config = dict(
    n_layer=14,
    d_model=768,
    n_head=4,
    n_kv_head=4,
    head_dim=128,
    d_mlp=4096,
    vocab_size=50116,
    activation='swiglu',
    norm='layernorm',
    norm_place='pre',
    norm_eps=1e-05,
    positions='learned',
    qk_norm=False,
    attn_scale=0.0884,
    bias='all',
    tie_embeddings=True,
    parallel_block=False,
    init='normal',
    init_std_qkv=0.0218,
    init_std_o=0.00412,
    init_std_up=0.0218,
    init_std_down=0.00412,
    optimizer='soap_variant',
    lr=0.00195,
    beta1=0.95,
    beta2=0.99,
    weight_decay=0.15,
    lr_head=0.00449,
    grad_clip=2.0,
    warmup_steps=200,
    schedule='wsd',
    decay_fraction=0.579,
    decay_shape='linear',
    final_lr_fraction=0.0,
    batch_tokens=[131072, 262144, 393216],
    seq_len=1024,
    doc_mask=True,
    train_tokens=778500000,
    steps=3180,
    dataset='wikipedia_en',
)
Each number is 128 + 24 x the weight over its row's rms, rounded and kept within 0 to 255. Layers, rows and columns count from 0. Numbers have three digits each. The size before them is the row's rms in percent of the matrix's.

# layer 9 MLP up, 4096x768, rms 0.0703, rows 595-688, columns 384-431
102:143144144153137131119117116160151102100157146107093145128135169087123114138082115161139133177103128118140164126111126107117104122130122157107128
096:123158151099099161118148070114134128113086134162130150124067088141107145133136101129122124145086137104098103162140173189132100106086132148130173
114:135128130122128152150142126124166142130127152077093114125163174110117101122124162115122137118117162119117141126152115102095101106128133127143139
110:138119092115169106133159123108112110123144155131174128148102141092101135121139151149112163103068169125130146177128178177109134139130084119141105
097:167087151130144176148062118138111164094150109140159136130153180076089103169124088121163163129114082136166164132129126103080155172114136054087158
101:119088087125105128100154104154102128152100131123118110160197140152103167111100165111135123138132160131094125129113099112140112147173137135087136
097:129079138110136133115115164125157120105111104096142120142150145103118087137119136118118142115119169141083136112095120076098162148126119141083158
103:098127148105129122096115127143089153152108131157141132121138121118101147161144151154174089086136086153184130146113110166107120116128096121158110
098:138163134082124097142117112116150122104114093100128133131144157148094121106131117138113148125120194133139153106147115113128097092160142123176145
097:116112158092102112140135128128144111130092124067110143124117083125137167135151098169123075142148119165114131144165107131156120099082131097151151
104:170118115156159095136106121123109104144131130112115146100107150084106116159145127125160170126086131142101129149140146137137129106085095114131094
105:122157120140124165100158174163142095098151111089126098162101112103144090105139112125159109120139098140134137178120147112148139122126172133119083
096:131127120132151129108180151086127130138175132133124121144110106083121110115113097082133095156181111129149101141131087149113132122113107140116128
098:155140146141125089092129137136109137153143091115104131162119131142148108130130144129118134183142137123145104182112124115143144133104160138127187
099:176129109124118081092135150143085144135135119170154128097160125140122089129120151132164106155160128108113127132082134128106116155118134098112100
097:099087151162138149100103116095139150127155132118132140131074141111097107146106155176139091123101145129140195152140092100125136136125129084102174
094:132150098106129127149140082137098115136163071124153101126158159106144165132123114052085150093130133085152131175114171145130146128114138126145139
102:118100122106135177132138119105143086105136078153118100121105146167092129161112096159149118110116112108144138050170085160143161141192124109176111
099:123141119147129090112090107105139143147117091114121151128139125128122118092100143168119147102122112112113117162116131132114117123105136101076104
103:148107090122112118123078118137146127123120161131134109153114108073102111099143106127094130137129076122132142113092152122146105168123141137171078
118:102104151111144152105145161118132104099119148110135121160129095112122096134101075119141105139113108150166152119151131157165093117119105120125152
100:155111123106146131157149100136102129115138090120128154177120140116139164118125197145162174149153124149121123185149171146112108102100123134142152
098:122150128098093081144152151152073087138145143111088168086128128113109143107120147149160100146102129097134131191114143114149090149121097091078160
097:103144146140144121162131105114134150120106132110166141107126129111139156164124156138109107057133161088063123130127099126121131098173135105131133
102:149131109153137130120140118118147102127144112125124128111201134118147105128130153115132064133165107136103109167146115112151150106156132140097113
096:119151118184142089177154104163096162136126111168160145117148123097172119101125157127143130148132086137164183134152142129136120161119108167096127
101:104101125158077121122141097148119114127114162123128138112100088141129095146143096138134148136111115109096095112107133092193133155152078099136129
095:108111132100095162140142119132147127148110129104136109072095155177110148134083127079147146133141129113109107140123181139131132111127163144116143
094:132146144145107133167122136126110070135181085128109122117119129156152079118121138132117100122122118108082150164137129148121137150122137116155174
101:147123158135152128082110156073113125091129100115129124121145116103082122105076166109114114147173088123160140120150116120105106134070145071123149
095:138159139099165157120127164154151158151147123135132187120149147145165133148112197140157111085142178140131158148171126091115135108117089157158103
095:165141147105116116144123149117115158171138106109156126130111153122133139082129141093104111129079115118148113110119173134149133142087107097133149
097:112150105119111125143141123158118091090108163122123080096142150113139118151153105087093116083052082169185132133143156164096174146138108146120114
118:134093119100147115153115118101146131082134148144100154141137079118153162144127144127121107153156128146122085157100108108125189116124094143161138
099:186128129163098207145121067119128115112133098137126110142126123156132100092131106139106123162128108118128102108170160135168133158153157137163142
097:120105151101140106160055141096123143084096122123121116102100113184170131126064173114119121160115106127100101155100148156074126099108083154098135
094:157116140127157136127139112146113134103141169176138163109115143108131092112105087140087167158103102091114108157064120071136134136166106137157124
097:158082097182164129136108193113143128110112124087099116131153121112150102104123158122146123096134128101110119113160109128123154145144115126144151
101:123163130103170148138061083106141172136119149141130117157132112134107121178126128113116128121120139172111111116118080128151129143136134094139086
103:086110117145172117142106100067113148149124153140111138127195126181137137072088102149136133184120136126141158165146114128119129116192184163101095
099:164100093144129114086142083155153132125110141170117143143144132164145126091142158138147105116121138134147160118158148109108121139130085192177163
095:113160130109090131130076118136159098120143083127108143129179151121152160156126107145142132141111113108089130126126160126152152120097117102152133
104:130167149157160120136164084127169115112148107118133141117129145143103124124133130114118198111179141136158065098119152152103145161143104119127184
102:149108156128109104132130106129135159111131100139132103109130124115153125163105081111164148075104100129137140112122098108157141103111062084115143
100:166109109109135114117156106136166103161093082096139126119116143134116133134088099125151156101099132160144138166132085158136122125136131108151142
095:140122132097117098124168090122120141104125149172167122137164114148109129132131097107091103156117159129125147177144113134143129117097132094133094
097:143127136139170126134123139138124144121140124145114093099099119124113129133111122121127099125130138111145093135161105132143129138149159140127097
099:120113130112108100152138141087130134106110140178086123120134140133094122110140099131135128143144108121126144086148089103144103104142135174109114
098:120115128123072147118119130102132146124134115164152120153116107144167151149132109156145147123137172146129111116105097130131142155118160183126103
101:119103141122114142089155154143138105124124117128133119177129102140154110151133136132146117150118115142145108111134107154116121100156135116080118
090:173126113078094129133103139117154089111176171124181162159098134117178126125136135146123106131132125089148142160099135096160111097154125121141181
095:137146156162135110121159122164148167136112129083127127131143119140119127131161144123128153155127121106153121165132133139114123153152130121139120
097:117144141132091108098103109143075132117134093159120127162101126186121121138156139108141144083100108127107143172143122110108100146111053156147118
099:129093155147130120144111113119108135149122135115088115131122135136159113128134081118089133117144108124114141100150097130113137125096144143156124
100:107122089148173130135089167133128113158142084132065135091089126163138150094082130135137098102132116089151102152164101152150153110128095139131125
096:144109109098111117125149155199128113109111145116124143170170117115115138122117148129159115149151087115133101148100148152179103131072146132085135
109:158106083141154123114113105092109109124107125127145135137131148075106099120123139102127137102143074106149102063113109092090146104148121156152086
100:179192122127129141158154117148130150114113124119130163175114102101182139155106112135161121144123085126160156107081155177117134114129148131114130
094:131064155129151211129175107144106090123126158176099183108147172099125121124169131149139179145117132122144182078104133130140136122172107121135124
099:090131119124108113106158147141132151110133153129143122104099142094129118143146085105100140137108101139156126136122088137155136127181122120092132
099:135151159128163106150143108125121151124130142091128117083100128156159154132149148167134164143132102140109119128100123191116143138135214101114132
101:158131153118153135170116090138132076119143138140109132137125152116140143164088141151126122108137137123135119120114131142140100131106156125166141
097:103134118140092090121096131121164096117135140151113102115121113088140118125155098129124127128077120138141124100122112141096148088153118116142105
105:170101130134127145102139147142132160139117117115190131139126134178154172149118087135060134123124096135089144142123122147141091153118116174137138
097:123141159122131098122111120169076114153137154125156154110179149136128139106123114094142146117108086121117147106138135111121129177148139153157177
101:119133114138130148148123088123139112091125130151111168128125114115113148104086126117167127138101130070145112142097135147122145144177121132150129
097:124186144163153153113128100116112087137088110139119165124128095146149165121102123142118169136100112097127099124146129154127177106144123159096140
098:147136147151091104160119147135126091110153083116150116155134128145136134140105114098114130109081079141129113098119126137079118128129093108161116
098:120119112141098097126150098121092127129105141098168132164135131063089129174099156124128121120125148150172144100154104093110171124135121127131099
096:147089139104134149099119109126136137114135127073099113130113107108136128109118132108130131142162146123127164116146165149142118167101143143125114
102:075116111137122093120108119137111126135079146162146183129161159146122122064144131106144127136115176110158144113154154168099132143118095131140132
098:126141128133083120123119130177194093179103129123146134101112100161160138107160141129105147113181130110144089132172109148119132117132107155089135
101:132122110076122072110127097151157140133108153105159157089104129153152082136126096121088109171122124109171164143164151109113123128154150131120144
098:180100110125143117085178113129118095125089141134166133162148103121102100141094094122132086113104102155135120153110132134117100098096148097100092
108:102142089162145104133133139116161079105108146097135124149136091122129131099127111198110097124157118113134126132167115071146147134142113151130173
105:098154130121128134105124180151148110148166149109141151119119138148149133178074160133171146092103128109137136167135127156111120103117116102131128
088:107125112177121129131093153124148135113111103094094175129114088127145123155199162129096125135137136132151135129127124096120130127110134140092149
092:150091194113098075085140141108162087099131142179119131143129134095171121121147109159084126154117123100109134069131133152103139090089112145142117
098:073125081126123142157103131144114125140149133121106157164130149140147139126148125114133110099055106158153136160169132133137143117146145156104145
096:097088134123109116118110127136154117161100133148118142101117061130089110136146100175110154124103137149144185135150144113127125113091130118109117
099:101129123109073150096125099139080147171132132137116149149160079115127167103150153140166097128150150154152138108117132174126135126162114093121151
096:154142138155145173112114143102142133076154098156066132130124143148135138125126157109129115115096148120119118096128097106140154125138119114131115
105:100147136171115139116112146099113119158145130125104123111127144080102174109139136115085110086165121069160137172108124120117167108127112115105109
101:145089096124167139144113128163105160115114107170092113148118105111114126113158122146139129098111121115079180160127123153124112120172151109127135
102:139117159122085154135104175175086163112129100102142116116144095083122107086129145144134109121143130098146135135132153159137165133130124100132116
101:127136085113152117117113112147134167176127137135118137110141113127117130082122094107122171076107121143146137132173118114127194188137103130194126
099:092107121112141138116111145116110115143120155140131086130148111123100132153135105152128118048104118105099124110143156157086149130123122139073092
093:119147096134147162124136100109130160153133127156145139118141174143102106155151071122109127103127161087149088140165115145178143094131135105170109
097:165119112125125179137156151073103092155119120139131138142170113153146125134132159098098114104114130127106082145131132160151110156133122124117135
101:067095132172128094137172117153108124139172164138170091093087123161129128144093142184137088127104155141135138152138111137149132156121116084150161
096:156091100120113134088171158137123134153132092129127113140138131144172100151140176129163163089124134093146119119147113105100103140165150110113102
095:121107136084131117155152141112151095172130113121115149092136124157127144110147114120177129130155080091169124134131158102146124134136153095149133
096:099121121160138129160123145143169152146115155109155143131104125104101083120094126131115088153195100154142125175115118141141143129133112140083108
091:130185123136133073112103170160098089115159148131115140155144082154120121105109119129118101107175123118122092103116091099105187136122074175129115
# layer 9 MLP down (transposed), 4096x768, rms 0.0674, rows 595-688, columns 384-431
107:119102147160134130127144146093104114161163137118145176127153157053103142178104104142119181097084127109206120107095090083157090151118121130130143
100:127147168145082135137099119121137103128103132107164101092117122113180137094164107124159115115178103082100157122132137162117152103119143147102131
106:106130114151147153146107137124133135133106160102091092104113135107079139122159147099109119129109161113089116138092103139073101137104136111103148
101:110163153107108111121148118182144146170116107152115115166130093127133123098112103121160101100115146108163076166140162117136122125145112140102167
098:165123105119153097105100115125115132143126087180139131130130100145087105107145112124167142111123095096140124131128141079114134082118116109091079
101:110143146103131111153104092121125122127125125147143139065122081127153138129117118180142119143134123113137151116172119110169122153118158092143160
099:111037126111070118140126090117122073152139124140155089119148165155132132101133113144127102090117131138109158141153117128122146126122098173144112
106:091131107096161123155102111134143160137162118121129132141103089115150153178161120111149111088126120167110127115122135158152132103078136145108153
099:122140092106136121139110160116120168123102128087173145143155160121102133118129171114119133184172103093157144182152103137143130136112113135148162
102:097112116132117125126131143071062118141132113117074084108144127106110152140147176104132130149146119149125119082129078127069081150129102128117170
104:131141128128135118121114121161103086147104127149160152135088112104117142123146169123162121122104105126104097110127116106149167089097078166137125
103:136126135182132158163120161144133142097099125145125122127134132108122136131140104167179120134143137116146125175135130128126127111144113155143093
099:116124161123156079104139151146103079146134124134157145128170143137140146120097143112131153095090105083138161155086164109108109144184136138165104
103:101132132134136138151114135130127121129148085117117144118093142124089104136140157100101163155149113147163136128149131141154146089109129140144131
102:092159145111119160090132143143106143096117151157133131109114131136113134144148118108156074111158157138110118100125114158089149189123140166129124
099:153107117107104126160121139105102140111181121160118109138147149160143143142089117139097121143161162132143136135111144110114139095103159131091089
090:108090112189176111095148143153105122136130122156080118133141121098121100119173123096115143107122123134158142106161075127132068110072089156128148
102:127138151120072101158151125127111147157093155124094153138135145099141113118128119146090155107080113146121138124133135125099115121161135119149121
103:125092101116123141140118121094087134133163132139133159106122133146129111128126077121108153101177100066151126119136090159107099149096123144102115
103:177098113156130084151127137139124100116145158141105124121115092111092101138130110100111122182132136119102147155124122119168085119115144121131142
103:081113131142135084150155153160109153150173092104152126118104125103071141115146139123140141124152132075085121183114091113104066138130138147182150
102:151116117128145162137138102119137130123115092101123108126144147130149143102115126125117115147135185103150060169137068145127132095119167125100160
096:181126139127122106172124176077131155122103116108097141104118119152106185123156105128168121131154128133102120158118125083090134118119099129165125
099:124138128109182102113147120136149144169132140162148121083115088163119167108082138157127136105118139108097081141122184161131107112090108148109145
104:162164078148149164125128149125163104147119125120137112117120111135128099125115108153129125102129129185069133087079126116149094096132122112131134
100:112145132159120098165184104114141130112163144171090128132155127145104148116107152108156153144120114128099157138108112134094121161131153132120140
099:111146168173158116165144131153090159096120148147123102132101165136151109146130151126086102101118158109099111155101106125152083120109150131100117
094:123125163118126130113123140122144152143156117093078137146143144184137128104123149122129142144148100109141119094142141130146177138128120180106154
096:162167126165146126118123159132107112145093136131184129139144132086129129141121151120132111147134104121133114152134123147114116110152133133161146
099:158151114128122101135145119097121082156100101131161127179200126121143129154051129123098125142140108135123151135125159150116167095132121148147119
097:117105177084129158121124149111114131161144109116149129138149146159148135101091109126130152139106173134098161174153113124117121090085118176139137
097:154112098134140117140140136127143151147117149137159170152115105115164133126135143128107164122083134134148164117130096141110139134135078111165088
099:126153137130122149104135098130112130165139115120119110122095128118083205144139146136102139144085058121080168127091116091145123190153124129133070
088:121145125126134142117129081153127085132161108156138136121166103141137153126107153151196101134135112171118118136141145155154128096155133106122133
104:101115170131166082133153141124113081109126129119122119145072089136126092133166121127068130118140168114126129114152130101110104106142148162124103
102:125127127096165118173101069161164106108112107109119085112118118126174107105136131161123122138116133136149122120079109144104129080108119104165107
100:156134124099129150114161146121118140117123124162160107148133149099073128154109125205124108167112158164126143150125123080110123154139137121169081
098:105115113164119121124103119093137150149145152125150130130151153133110150091138133105099119118123164092086097134117092164162123103136139110159087
097:142113166101109143151094129095155129057155169135122131203127120083144105165137127093122134116162179085115132123136141113138177114128199110095145
104:143130140095130098123154092100103138126116111097131098172154126170157144113115135123102125114116093101135114118076098150121138133143161145076147
101:169095097092154135105120117112074134156148115135129088107100156158159132126149134123153143134116127102173143088154108118112132135114126099090084
098:151142108145196132167106120106092130142202148134108134108118110128146146125140121108131130130155131116103186152139156092140115148101122117079125
099:153112113142133133137152087153122076132135104131129103131122143144143158114118130151115146122126065165142128086142128112130141094184097112129131
100:123144111133140124177118138083139145173140099144132089110101092110152131152145114140152172133144115140144143119096103163133114140084140150185157
097:058121143120110124117123144145120155156105159142102125101068134144122131192127127123110106141113147142101150148144134150102090111098134124125139
103:087163112139129158141120103140109118112102120100176155120121122171121143115107119156100112135121140138185108123149109117105113125127081131143117
096:126109152133121157130092123064113133126083134124109160159126138129129130133108110133131110160138164165106104118121120145127105125171158116112154
101:104127153109150105123119127114157202121096118103132175129154118107118154179066124067149132122144137141132124111084149147124120127122136118136161
102:111176068139094060148122094099095124098146098106113153156135145123159167130154115122141136094115109106138128114107141137133149159134155144129106
101:132105085136150127129161114125116092114141147139135144115139101101113150150101119124107125121120100105153159140080103098136131127114149132119134
097:113107122118101123111132154124128171079162148112140180160129140153102136141152115127160169113126116100114130111101135122091085125124101156106125
103:137124115109108114134108150125122154152135160117109119123122101154159158133164127126128158165151145148113138144135123163134095149093150104160102
094:155106063154170145139120131169126133177131122088153110122151100119146139074127135137161140118140166131146149138132114128174114116126128110166121
104:124145131151152163164135156100135118141109163139069097129160160099119174105100130121147149107120076114154142166143126127151118128154152144075109
101:138122133134165147142150112173116121104109112132102079163112093140147163141124122152119133148148126169087136145165068131136128135146102118097133
098:149119094154111115123148148116123114123132116145126129126150130146115086077126107125106125134147114153154097128130135151103128138159117145148096
102:101143103156136096127109140111128123138137140107107111148117147126100118150125137162085125117127136101091125184162134128137077102149138126121090
097:138122142143118094129085090181114146125146135111117125129121148148109090138151109129122136127143117131100146115105091149127141106148133124129146
098:166099141069093086105159130114152124128170088143136134144116161125116191141156117138091115121109097124128157083085124082094107116137092124114139
096:144091141138114119096153131146136161148077176097126117110117096151135105082144124113136101148104140101126117119116121162089151134145134141151132
094:168122114145137124137102159171129122133082112168134097128098097102138097171099106118138120125111126111115123122125144131141178118155126133095128
111:134127141113177079146139126132151113111147100108090137092120123142099128062104157149161113113110140141114155114146100132116088136090158151154117
102:109066164096146101110116088118127142150142136122113132133115085142124135133114128148136132120121117122157136136112126127139148140102160137105080
103:151078115122093099129151095132155157139103143073114128173080156136156115096196135133108181153126159126104156111139138147092119140093109146107121
102:180146141135111196154073131114160140151159142111138115159122105060080171124115128141088079132092091179099087134083095114099141091135100124110129
103:198161145127161136143107137114058108125111138158145092095133128154123163099112105126144128092157131087120097123095144147131113130159128101109107
098:131153110180191150158113106084112145099162128159136149128137134140139146134090111106124081124117141137112130125106148076135139144143128126116167
102:086192162069126163105118160102157119131162141095147130133146138095113085164142101129100078129117127139110137129121124126161136159108142142106131
097:141146108082127184072116117115129155116121141127097124160139128093146119080126137159120131107147116143128191155118105147127121132065131131120137
100:120127143135125129119137121113115129124157141131102076089116168138118110129123101115155133138132103115112137078127172096140158124143118124143145
104:106124107111120079138142121107144155132087156114097154095139112139142121042103126159099100118123149101083124113130129127108135083142140113121105
100:160146109096139143147131104125149087115117110143124103152128131095104133101188115103119110145084122133130127082168114162126117096149145158136140
091:107106126134162133143139144140116146084099084150111099096074125093136124118112102077164176143130139125122148167090112165127165125120136143107130
102:116119128160118139149123155144120138097109133170167100125146064131124160134134167116176127116136134115146126122094130151157185120162068136107146
107:115151110109132124139159187105177138041113166169121126147146126106125105147123121141135138086152108130160118142137111130120139151117120129153134
106:120167107121089135071106136131141084138085111123125193098118133131137126125103151174132128127140194105121129123127141175117108122116127161089129
089:085102118143115126139111133132117125128110094116126157188153109162093121128133149134114120105174127132097190142103109126122107098126118119114144
094:113113127111114100156152104193090135124091120136136096119105106086152140113089183139156143109117133172147111132117123116190116117139120162128112
103:126136132135156138109158122122116163162121162112144137119144120120130120154095145103091127141130160128156111145157122112104104125148132097117112
094:087147143128116092111169178145132114103132170188214102149089106167109102166119160126075078137154141115099139142126153115135134110150132142130140
097:119132092147113104139131145127113157139075106098134127165117102154089112147161133105154145129172152104142144111110095131133107189115121102125128
096:142107091131146146158135092176145085188140145109159151080135127120125121120157133143102151107133125163154129094128117108114126094116137122167146
103:155119119097123140101164129112117107126152121157106129133083146122144144127117141118152099126165117110107140197145115137145103130073110103135119
100:135128181122107102124133129130120171107168137113121102146127164161158127113134103145157127070140114120149159146085099135132142092119108148109122
097:088123148069134113153147152157163141166138075126110120141165171070158134122105171110143143138172105145113104135189078139105127136063127120141124
102:182174096120117121133141105104125126144118148138097138113166130113096121102121120130150140154077188107127107159112108110161173199080150157137139
096:134076146049117119097127112097162176100185166125090126134119114078103099090122126158102121130146106106124131138116131122139140156149131142132136
097:127113141103140094108101130147118115060123118088143111090094115125138134147165144143143080123162166099113151142148142165067123133136132101134104
100:146143099134133101121161140120116149130123104128153151159126188112116143113137089136156135144131129108116100096150114127136147110118128090081141
099:083078124179135146120126139137098133117141163125100130109087112173112119095142114129130093099128124141118097149102116115152112134138155101129136
098:131143108125112144141116115087122105157127095094165112100111126147161151118125116097116094128195158089116088129072162159173132150142141122140156
097:095126104111116133137093126094090139152112125118093123120108176106161121113125122140146100163102090134107089161142128118142151168150120133108139
097:103138145132172095108093132119108152121150089119106193127147131112078137191125125113115078118157102087163112135155128111165156094182116146108111
096:115163105161170132103104139162134121115150133160148128154125130131132105099159122119105115124135119126118124107150146150092147101130173091134087
# layer 9 MLP gate, 4096x768, rms 0.0695, rows 596-689, columns 384-431
097:131149077124138128145122148119115148148117115155114154075150123114132148158123142115136107172152146126135162115120153109129089160111109145133098
112:105133127159102124107133086110125072149144094146158103151090117146144085139160122171137133105157103164106156099106107087127118114147153142150113
112:154080106167167111151118099140112119154130138144127104139119095134146099111111144158112138131090116149140169132173073134089118142123103113112148
096:114137113089122121112157158105082159161132172190132149125079107121094138157121114113107133177130167149078162091113141129135127100155138127141134
103:111127128124075144142117139109138127142104102117108155160112132114093124168131131129166130114131144124124118131116159122163080110133149112157117
101:100130109118111123123123155120119147111128105109106147124136191085141097129143121123156118131179097157152094092152166144172133125159144146116154
100:113131149111148145131094129096134140157140112098127118118133135146159100091156147108165132089117159135174154095132132137093122148166122106151176
095:127138108095137171119109104126124120086171175152106119086135122117105106111108125133134115123100099149147148144111127120184108124100147147150119
094:152119108143143140157118132100147155120126121106107127104083138104138150108140157151153109096172165112105151097136170102097131122134117137144107
101:090153132084108121170144103145167121112094161107132089139135107153158121149104143124166110088123139119161071117113135116134122131111133182141163
106:129091154125151117185128076150157140104151117127131115165185157134094115087124107148125131125139143113135141120117137132131136195104112140104169
093:133109094098144121138109145117114125111135136147104095100162164115147162091112111134112140140134092124103156144127130118139109116126138090095087
101:169163143084139124113111148102149108092159100115128138177128150153105110186118105090125094176116111140135124125106105098133115126146145142149175
098:138142130158139101139168141083108149171174132109111151126148114100129180136112086136148154129124141124139139098110152133103136082159161145124107
097:146116113189135116096145116100138095138156103161095148151166113142118103130122134101097086166141111110103113150081110134129126132086140097102108
091:158114092102105144069146128116101127092115127127109147111148119123129150102138178129148155100148139139104137120144122151142112122075128088122136
098:115132116156141117141146111141148088163112128114100132109144155182115091137159060091166116133179089128108140116093124149118136119142134164096108
098:147138094126141178135119147136139138148122116127093145108130161112086141123079135169142095129135131136089145160109164130179119152188130119102116
102:142103143159122093157170173170144158135149104122141114131094156123120097117117090135079095187125161086135113102167139117124160107140093164130122
114:118132157084142102135118121125145125124132125128121090119149137134122127115142118114127092152113085137158210106143133154157162098139092092140166
098:163078125117156125173141132149133098106131114150129166148170151117109127127121187146155130103122159126139109119163072106098153102143165188141105
096:125094048157140112113130142132168132106098145140137134127176109141135099118126095082159135128147133143119158136113149136093144126130119128130145
096:093120125123119103127090142088087130099166122118122159110115118160147075099127122120164099137114152138115084113131113137138121125103113151143129
100:124140131158108113143167166132148169131138124128132131158130105113149100065134133137107098113168134166160176150094176158151185100151126122100138
095:119120148114103129157114110146096163115139094120103138122150101151109145125131165128162159110117095106144117151093147174161132167166063089129128
100:151144133144130107156156160107123104130142116152111117106111085136087166122158125172139112142158121150119133131127126110146130139147143112105126
093:153100145119122127100117108086107154095109120155067146124105127129137137204113163122111125110119170132176124153102161139081148160151091112125145
092:146139132069141121113116187117159126167164105109099128100157100107121110110147135128111136119170111130115116125134150136080115129151128104112099
099:115116114141139112143131151108101126130135171154161113129118143133138091100086141112104101082154097159113153205149110160169154111114137159166151
096:103094134161103124127126106084152160125139129134135096122123140137123098127137066131141117153111149146085106113152113142162122136121140135122118
093:123117130136112139128161118143125143149177138122115110140150110128130144140104118130124108152175127117141111121099115119132170135144104129142118
095:081093124128121116142143130158113132111121121118149099163133122161153136114159132148094120138094120133130137081140160161108162142098102097092112
112:142137127095104118123112099102136109125078140099135147125103096120147154160108101143078094123134091098176089114138105107182175128134116116157113
097:142107136153123145151138126114090133134080096147126108159130131122102111159128133108111113111132139125110123132141095126133124139132143168157119
094:128184118114138098102173141132129116140136163126128178132075125125125161179115152134126148109113116118207127136115129135131118146138049109163145
095:107165093111128120145101070142162104148132170117137099081168133074157117142125116173125132159133123139174151140109118105147144118122191143091156
097:112154156119145150153092157105139154131099135121085110153136134129130108148137100082175112115134133138140122161111129141130163147129155087120137
099:143138090117110107145176164091175109139133139123110138182122141131168114090146141113171134115095091099101116140154151130181086159102145157100167
104:150112122132137111120123123129082109148188134110137144175128090132135162094102109181125141140112150108145181135141086069110146162167106142115097
104:130113146112057138156121113125142078142123156101127118136121138117144088126150074132141114108114158102124217136117164128148118116144146109108108
092:159160155141202107147146122141120142132149112141124092121152132137117123130152157160146142140136125090106145104113155156135104110134096155120146
095:134140145116160138142104110126148133123130163107132125156138130115156102122162152131130137116135142147133163131107111122099118148171138125108139
098:143144128146138141131111157179174125132132095148099079140113206145156134130166096150112059182176133151126100156144095149142121086155153164139142
098:125125140115109111060123106134131130109119108128176118140116117168120122109114104146144091143102159132117151139167125100107147112122122131081161
103:088124151158109132157092158134131120156101114111143146146148132131094113096122154166102133121106118172115129160125155175122125139133104098103107
104:130091118176134128128151109086142142126165109123102152153144059116154103128126174113128126146095128134098128144111117151104116104121173130114160
104:116169066137133139152128124089127166149142182129137154123130144125135115110157114114136163151138155118135139115136165153150146123131110121120112
097:121090075123181158148155116105149097141125141089084117154092142107162173126108121120129089102098180092144125153120135121146112147115076170152103
099:143150139162098170142144115121091133143116107089171102137117125153142136093133137142137181143170112191127149097159137137147096146127115112130084
094:177143126172167117115136112123111136094136082127155077148114099104108120158121142121087128128140076125125154112109168104109147118150129079112155
098:149141106132148132121174124134119159092111096143123119144145112084136125183117099156134094129143153092136154128129114153094136157128161127131134
091:109134103123109123113161136168146132116198161078111096157144114098132116127114158133141101121155130134110081125123126158127116099155195147148094
097:102109125121168087153147138123101115122130121159110155132140173113128148123136094165130145111162110167104128105100112144097090157127131120125148
093:132129141130154132123128135116155114114133121157098097153133148159112086146105137151128175156137125132072116131106143109116133115114148116112143
103:137112154090121108122139119135115147079151112131112195126157121155116141144123168121104127131117165100118096137169073140102148176117149141121131
109:150074119117091116149067099141110091101118149151132116172122143132099123137129144133121158100140133121172143109146123113116155153136144142165125
098:142103104146169154145147109181158138156123109149128152157146074087152125145155126141119165127160093132121083163152088109124138124108145147119145
099:106140131094115119147122139125154142131144136155125137114079093135142093099132138169126160129125144115133087147083167141095105094107084117103165
100:091151110149099139148121148137171168164108126093174117175127130167143157102147154142153170175086138142142131101159109125126145125155165124125082
098:110113125127129105134121139118104159091148096089119156123126142148155117118121171125133114138120089118127108126100128156107110165101074165105175
099:124135192118104113125151159135155129126143146133172102109106146157085158139114166146141161101135127141139111100116106115069098073109167154161140
097:140146143109140105139187118105144121115108125122146148127122139135157152169114104130142111123139121105122107128119109151153115146134114142189086
104:118107136150150078170124106123147121118153129132130098116112177157163099109136134107140139146103115086121101161137132104102158124119100122110105
101:121123118120096144154141161117132137137134091135177103133123153123154127131149102118143154144090141138127149167106125115092154121082144134176140
099:131105137127133153154082129115136179092177113082125168174129119102111105150151141122096096102117120146108141102083142108122132152127070111131070
096:135126136141128128147075157136128128133116100106106129150134139110135098138168197167166155121125118098152102140103131142097098142140126117088163
101:137149106122186154104128121143130112120133150124148143161147117141168070113102139126121070181097118131122129178078103103109150106106154147104104
097:116142160149149112109128139105155123124148112155116164114112177144127142142120108182167140152131156161133113094142158128126107148167121121130141
096:102120113159195130140129111157156137121143177130113157108113186159127122122088133137149139160141136130134129150119104128135134119138128095149109
103:069130144109160190110129096128119136127125168096125134149149109130121155123114117132118159116076098176129126146171117133120141135132168125121103
094:150157133094083126104112132134133087119153142131134107092150116139125077145149122191113140112099161161102137125124119148124081067128062136120154
107:140141115124143135109148096117081110120139101118121127143193130136124100140143131126139147165147141116144170162104114145139093106132160125062102
100:136120092146117112135133142169145162104082164128140106112171134168123116146169201147103140132096116159169105103114122143121107136099132117125134
106:149144158147156141187108129128096125109144142190096109119110117116146099117143147116171124145129132145178115132145134155159136122135131151192103
104:123161127147147130133139135167128108153147133078114102101118133133136129138093129152136115143166147131112154185150116121141115116101090111167141
089:120115140061109139109109103136128170209108078141132137129121132102108113111114171146084146149108142135162138123132110149134152114141115125166112
090:137135153131133169120144198130149119125129146120166119135147145142125127115098100109083121126109093154119132159150075122121107167146118121117135
097:124146093110109104136129144138103143147137106106125165147107123163121121139136136103137104078145115143130131125127149097146100134075105172143137
091:126137115112125145107135110156145169111118096141161109115110101141129138050110109109134098105095125151140180107106103107139096123128151105123125
092:113105140086160134137108159166149122092150119110159128213139129139125120121142106104119143185134143130125124132113089081106156086105131085122139
092:088129100080141128146112121138089130165107151150161109101147099090094142149145080129128148147162100166160129117131151150178144122134128104152145
101:110107111121124151141103120117121126141117129112131114107117135112072114143209153125145129101100106104100129140122123104122110135161148154138093
101:109137154122084141104092098123124109149146146151121140138112148112171099168079130109196124097136158144126147117126197138156135077117117090132132
103:142141127145143150150134128153122155115091144113111106114118144122143161129133114137129125142104118124160154148157079173087132147161108130110157
098:137157131150198107151104121178122155125169119132108145076135156123118148104134115136151088124127090120146112117161142111121127121102150102127098
096:134109142129127076167101099166137141185125120152124148118181122114158087092151159128121152141182123147111122120103118117142136082120120096101124
094:124116139127129105117156130132169130124146132119120134155121110119128190146119125090100120149122137120141130087168133132109095142104146135151146
097:153102178129161148120121146122081147167099141110072135096116138142095135148113151128108137100116133134167124076125130145136106119154125143162105
103:104150149122124139149129125169121117126138149118147127092151130140130179121105131186147139145118193128133089157111080135162101124121147098109141
098:130099118115134130094112130126146165122139140164100147133149130102070122140139075137139106114149162135136178160122123138081070137121118128137103
098:129098161126114142110112117153101143138121149114084129116148092123107130134123109139112141108136123113102160189153104108147087146142101086169122
099:121098152122134121135123109164135108101052096133114143151123127137130110123104102148125129115161122176153128135088108113118120160174087157109091
093:080092159111117125112140122115103154123141133170157134116072134117130097082136192157165145090152126122125126146142098127149115132127151121088116
105:108121128155139162134089144100132142108106119155155150129112144122169133093158131098124154138125141085145160116130111138131102126168111077148112